Part of a small language model's weights: width 224.
Each number is 128 + 32 x the weight over its row's rms, rounded and kept within 0 to 255. Layers, rows and columns count from 0. The size above them is the row's rms in percent of the matrix's.

# layer 6 MLP up, 896x224, rms 0.047, rows 100-114, columns 0-111
size [103 107 103 100 101  93  89  92  99  94 104  96  95  98  85]
[[149 125 132 115 138 127 135 142 141  96 146 193 134  99 151 116 112  98  97 123 178 119 129 143 139 165  57  75 148 159 126 106  79 142 158 131  99 137 155 148 133 118 134 143 179 130 131 119 141 102 136 189  78 115 107  99 145 150 108 148 141  82  95  39  82 140 142 176 154 136  33 147 180 113  90 144 174 137 145 142 136  98 134 126  83 140 157 119  79 126 163 119 113  99 120 148 152 164  63 113 154  97 218 111 166 124 143 110  84 131 144 129]
 [146 102 147 218 176 116 128 140 163 135 119 111 133 136  95 177 138 149 142 128 107 119 100 110 117 144  97 128 124 136  97 167 127 116  82 110  77  76 130 122 158 184  65 191 126 152 143 144 120 106 108  98  60 176 128 160 171 152 158 147 166 131 121 127 121 152 119 133 145  54 130 160 165 113 121 192 148 130 160 112 132 122 137 184 167 117 128 138  62 144 146 163 196 110 157 128  99 106 126 145 136 162 141 115 121  69 137 170 168 147 103 142]
 [119 106 154 129 169 104 115 232 157 164 158 126  85  60 158 145 120 137 178 168  79  96 200  85 112 157  88 159 120 121 144 101 127 217 120  78 170 161 133 129 118 160  84 144 141 165 130  80 131 114 101 133 143 113 118  74 139 154 213 111 107 140 113 117 154 165 160 123 120 131 132 135 126 118 112  98 118  83 121 108 140 150 103 107 120 184 139 132 158 167 127 108 177 138 132 100 113 128 111 108 128 131 152 111 119 110 137 115 117 131 152 171]
 [167  89 124 131 152  96 148 141 107  93 173  99 109 156  83 110  81 130 153 136 176 172 118 164 106 174 148 115 123 110  83 110 142 170 101 175  92  62  74 146 163  87 173 120 116 155 133 141 152  92 179 114 169 186 114 202  87 121 147 126 184 143 124 147 211 111 119  99  92 136 111  75  91  55  83 112 137  94 128 131 118 129  93 150  77 167 130 126 160 133  84 167 105 193  84 113  85 195 133 124 117 181 171 139 157 126 134 113 105 147  86 158]
 [ 70 150 161 136 120 152 195 125 162 119 180 152  71 104 144  81 146  93 162 143 143 188 131 145 152  45 144 144  82 131 121  93 183 161 100 100  78 107 135 173 139  68 125  90  87 111  93 172 126 112 128 126 115  74 148 116  90 116 107 174  86 132 186 138  89 156 140 165 162 112  74 127 119  92  98 147 162 132 133  58 168 115  97 169 103 195 136 102 205 161 164 135 137 164 152  82 115 177 170 175  58 145  67  97 124  87 168 102 141 107 130 157]
 [143  77 143  85 124 128 163 165 114 104 175  93 151 111 107 117 129 166  85 162 139 124 103 111  74 127 159  84 121  76 157 110 139 127 131 106 101 147 179 133 121 168 177  68 179 129 143 148 140 114  89 102  83 107 166 141 112 117  79 110 111 151 105 137 117 154 184 170 108 141  82 150 118 149 141  96 196 152 144 127 144 120 135 107 127 130 182  64 200 125 163 139 157 164 167 168 144 148  86 175 134  86 122 154  87 122 168  70 106 117  84  66]
 [128 120 147 130 109  90  92 117 206 109 141 113 109 158 121  65 101 148 111 147 105 138 154 131 157 145 104 193 179 105 131  97 171 149 136  96 183 124 105 133  86 117 164 131 157 128 138 213  99 101 119  82 167  85 107 116  90 148 103  83 162  91  90  93 109 155 121 147 143 134 134 153  93 143 164 115 115 164 101 101 127 138  89 170 155 149 163 120  79 123 122 123 125 155 137 107 172  96 111  85 119 137 126 162 115 150 108 199  94 147 120  71]
 [134 109 161 152 171  90 122 165  96  99 101 148 165 105 117  81 120 111 140  88 130 143 111 133 139  94 136 149 125 167 142 147 124  84 152 125  98 109  90 188 114 150 168 172 130 180  99 104 146 197 129 137  95  76 143 160 152  58 132 129 124 126 129 133 149 130 120 210 189 137 121 102 133 116  99  92 119 146 102 160 180  80  92  74 127 124 146  99 158 108 149 154 160 161 119 142 150 140 137 110 155 129 110 124 131 160 119 132 103  89 135  97]
 [135 182 107 143  99 157 155  81 136 129 147 137 154 141 131  62 159 150 149 160 102 132 148 125 143  87 123 121 142 140  86 147  78 137 125 188  61 132 162  95  69  99 157 107 124 155  91 200 162  87 154 163  94 112 114 205 141 112 128  96 123  61 180  96 143 133 152 133 106 133  56 154 146 132  79 173 179 152 127  85 102 141 106 124 127 124  61  87 155 164 120 138 134 129  73  90 154  43 179 137  94  88  82 135 127 129 125 200 100 102 140 101]
 [146 139  76 112  84 168 125 106  52 160  97 179 131 104 181 129 125 134 145 182 144  89 173 104 168 162 110 109 116 104 180 111 149 138 105 155 155 116 102  44  79 146 114 107 141  91 110  79  99 104 117 166 155 192  84  49 105 100 141 147 147  79 142  85 128 131 129 126 140 121  90 134 164 158  69 139 158 130 113  96  54 149 170 144  97 143 145 149 126 104  99  93 128  82 118 144 105 157 126 143 177 109 129 131  55 110  95 140 143  98  85 151]
 [180 117 127 135  88  79 159 116 117  97 152 117 143 151  58 108 150  95 169 102 101 112 172 105 100 120 127 119 125 154 166 186 141  97 131  86 109 229 175 102 113 111 130 111 145  78 113 129  80 180 136 128 156 126 136 129 109 110 152  68 118 112 156 142 144 136 118 113 144  65 116 145 145 129 121 150 168 151 157  84 131 115 141 122 143 129 140 127 109 134 109 160 115 134 167 139  81 111 168 213 122 153 142 132 126 140 103 112 116 136  90 110]
 [136  58 124 140  84  60 139 115 135 193 106  95 152 140 216 142 126 136 146  84 110 148 122 154 122 153 118 154 159 144 134 115 146 192 121 139 168 124 138  99 129 167  99 149 112  86 111  93 132 118 105 144 128 103 163 108 145 113  86  71  93 123  79 114  91 114 154 120 109 182  99 206 163 176  49 114 145 158 124 106 132 138  90 131 166 149 138  64  95 124 111 105 139 187 159 107 157 162 175  97 111 136 138 138 181 102 193  71 129 146 118 135]
 [106 108 128 128 122 129 108  61 102 127 125 157 146  88 110  97 119 144 134 139 159 136 104 107 152 105  78 155 100 139 158 111 120 133 100 105  99 201 117  49 151 174 121 110  53 121  82 177 140 137 157 138  48 129 122  92 156  47 142 127 136 124 147 146 102  83 146  78 117 148 189 176 130 127  44 170 116  79 130 111 210 103 193 119  83 150 141 161 136  96 106 139 188 121 100 113 151 102 119 177 112 174 101 139 151 136  98  90 113 121 136 150]
 [ 91 166 123 147 167 121 137 175 119 111 128 180 128 111 107 115  67 158  80 132  77 188 131 162  94 150 156 136 122  71 110 147  82 144 164  89  94 138 201 166 114 167 109 192 155  93 151 106 171 138  70  82 141 112 159 104 160 171 130  63 126 124  80 130 136 120 205  69 141 129 121 123 158 131 114 155 114 114 112  96 121 145 103 162 114 122 160 104 129 112  63 135 109 109 181 109 120 134 133  44 104 136  87 114 125 174 193 186  84 114 167 148]
 [101 136 165 134 150 149 157 118 127 157 154 157 138 124 156 154 150 123 125 104 149  77 112 126 152 145 159 102 122 138 182  79  85 140 140  94 158 161  96  75 107 132 174 111 139 135 160 123 167 128 165 135 122 127 106 110 109 167  68  68  96  98 101  99 142 165 113  85 111  74  62  90 104 123 142 164 106 172 158  65 100  94 114  68 101  87 103 104 158 189  74  85 148 126 163 164  51 103 112 118 112 187 139  82 171 181  71 100 221 140 151 138]]
# layer 6 MLP down (transposed), 896x224, rms 0.0223, rows 100-113, columns 0-111
size [ 87 109  99  99  88 107  91  94 112  79 103  87 101  94]
[[123 115 174 113 106  76 133 134 106  86 109 137 166 112  71 154 132  93 108 118 144 119 143  51 112 118 151 140 126  94 132 151 158 145 111 130  91  95 126 169 187 124  97 156 140 180 130 140 105 101  85 111  87 191 162 108 135 179 173 140 118 158  89  79 123 103 103 101 171 118 104 162  83 156 175 196 178 134 128 138  83 149 128  96 110 112 138 127  96 132 121 114 145 117 132 157 124 141 160 134 152 150 161  96  95 132 147 157 187 166 142 125]
 [148 151  79 133  98 144 138 137  98 142 160 122 130 105 152 128 147 111  71  92 163  96 138 130 100 129 187 133 184 180 169 136 155 139 105  60 182 182  93  91 111  61 119 126 117  73 150 106 119 120 119 178 136 117 127 123 164 127  99 170 110 203 135 151 116 195 193 103 146  80 213  99 106 114 151 151 127  73 148 126 145 125 136 152 131 128 131 168 161 109  94 164 133 121 116 115 220  56  59 137 142 125 103 125 141 152 105 185 203 152 116  90]
 [ 90 140  97 127 108 112 119 109 160 133  67 110 156  99 132 141 115 134 139 179 104 102 161 152 192 147 140 115 162  69 133 171 131 124 117 128 153 144 131 116  98  99 122  77 126 145 122 146 167 147 121  79 160 147  67 128  89 105 135 101 153 141  90 121 197 145 104 151 106  65 194 172  91 128 131  78 105 136 160 136  61  50  96 147  75 127 142 115 162 118 147 109 113 171 153 179 140 114 112 129  62 130 118 135 152 152 106 164 141 135 130 159]
 [127  52  83 186  69 117 129 150 146 146 126 107  87 180 169 144 111 120 133 175 108 120 195 122 111 104  95 167 152  64  98 139 155 178  86 114 147 170  96 161 106 120  40 141  88 122 144 119 128  74 144 145  64 141 126 113 130  77 152 132 170  48 118 157  94  98 158  77 156 134  82 110 184 113 104 152 229 143 102  47  91 110 173 128  77 128 120 121  90 173 143  98 149 139 176 108  83 125 122 129 148 150  95 158 167 118 156 128 173 120 110 144]
 [134 117 145 148  98 149 159 138 158  79  73 121 175 205 109 131 107  55 133  94 103  90 141 122 140 162 125 109 120 141 169 126 168 117 177 114 108 153 115 130 137  60 146 141 127 142 147  86 153 128 112  96  66 135 133 115 168  70 132 155 120 111 133 133  81 138 120 123 174 110 151 152 155 136 169 187 150 112 100 128  99 124  85  52  53  49 109  97 119 130 114 111 123 141 177  77  96  93 155 172 102 137 100 152 113 148 134 129 119  24 131 135]
 [110  65 105 108 127 115 154 100 118 171 119 134 153 154 132 103 113 194 189 139 129 104  84 183 148 102 105 114 134 106 144  75  94 131  78 179 160 180 180 142 106 116 177  77  88 127 105 153 105 115 129 188 118  93 159 102 121 167 128 115 130 107 102 109 178  77 124  78  94 105 105 129 120 155 107 124 130 139 150 100 149  50 148 165  78  97 143 144 104  25 193  82  92 146 167 217 161  94  95  87 144 101  88 138 121 139 122 113  79 132 135 149]
 [126 135 159 100 100 138 131 140  74 133 134  94 128 102 117 135 111 106  91  96 136 125 135  56 125  53  87 120 127 105 142 109  72  86 151 122  98 141  92  70 184 184  85 117 136 110 136 146 141 123 183 127  94  58 152 175 123 122 181 137  69  83 163 111 136 147 106 138 133 134 122 117 120 182 126  92 164 191 103 154 103 144 141 106 140 118  94 126 116 146  67 123 119 108 138 132 136  92  76 140 208 193 125 162 134 128 160 166 126 172 100 150]
 [114 143 157  84 106 142 143 167 173 188 111  55 148 144  77 135 122 103 147 208 103 152 210 122  87  94 138 126 174 102 151  90 140 165 141  95 124 150 121 139  98 188 129 165 122 142 131 150 143 159  91 116 119 153  87 109 114 100 162  88  84 179 119 130 100  71  67 129 105 183  51 111 166 131 142  96 140 121 192 104 151 135 104 132 185 106 121 122 116  88 132 166 173 175  97 116 101 173 119  63  93  83 111 112 166 143 117 136  82 167 102 129]
 [114 109 163  20 123 115 101 135 112 131 107 156 116 161 153 141 141  89 129  96  75 132 112 156 173 135 159 137 126 125 135 145 166 112  88 101 138  90 175 132 199 132 162  83 127 122  91 123 157 163 139 154 160 174 107 125 114 191 143  98 162  70  82 134  96  92 150 160 121  87 101 212 111 134  96 162 141 189 157  89 177 164 149 148 123 167 126 140 128 156 162 117  43 122  67 136  95  87 137 111  98 117 113 145 218 108 107 176 123 145 147 136]
 [109  99 133 132 150 132 137 107  75 131 125 193 126  80 181 153 157 112 143 127 113 124 117 115  65 114 144 117  48 140 158 158 160 118 136 108 135 174 132 108 110 115 141 147 172  96 183 111  93  79 169 185  73 112  78 127 176 102 133 103 119  59 145 116 154 102  93  99 142 167  29  66 113 128 132 132 148 174 153 154 108 112 134 167 100 123 150 126 161  98 116 200 106 112 139 149 134 134 132 143 109 137 164 135  85 159 121 189 179 144  92 117]
 [162 174 140 160 188  86 151 109 109 124 178  55 130  79  85  68 134 153  97 112 125 142 189 112 192 155  94 145 137 101 142 122 158 145  79 131 103 130  55  94  93 150  94 101 122 125 119 188 140 175 160 127 110 158 141 118 136 128 159 211 135 122 136 113 115 141 133 116 113  72 107 164  91 130 106 168 120  98 167 170 164 181 137  76 163 130 124 170 119 169 129 121 129 129  96 144 116 126 155 117  81 142 157  83 131 117 144 164 118 104 165 112]
 [107 166 144 145 130 151 115 152  82  70 120 117 172  55  82 112 124 101 136 140 108  66 109 105 169 147 104 108  84 102 165 138 150 107 162 136  86 109  93  62 173 162 162 162 194 167 152 115 158 114 149 139 151 119 167 105 157 133 109  93 132 121 132  78 128  97 146 104 101 183 109 166 107  67  79 112 114 156 117 123 147 161 135 170 117 117 151  96 172 139 122  92 106 153 100 118 129 130 137 100  97 122 158  82 173 142  94 142 204  55  75 122]
 [175 176 153 120 163 114 105 169 146 161 140 153  93  92 178 165 113  89 141 155  67 176 110 136 122  92 158 100 180 181 124 140 114 149 154 143 140 103 144 147 121 145  85 139 135 123 143 164 124 148  91 137 134 170 132 149 121 105 147  75  75 143 107 107 102 130 109 161  97 133 154  49 178 139 111  48 111 182 172  81 112 213 201  95 148 180  80 126 137 141 153 112 148 169 109 115 117 107 101 166 167 184 165 110 195 163 104 102 143 151 122  73]
 [119 143  93 127 142 122 174 152 132 151 180 112  40 117 128 167 168 103 120 103  99 107 116 135  88 139 150 100 119 163 174 152 178 124 128  92 137 101 168 176 142 107 159 141 174  91 139 102  73 207 163 105 117 152 178 145  92 103 125 143 107 142 158 168 110 164  84  98 189  84 119 145 139 162 135 139 112 174 174 143 119 131 152 142 123 128  69 125 184 150 106 129 138  97 145 154  95 136 130 152 102 119 147 111 122 184 134  85 104 118  71 163]]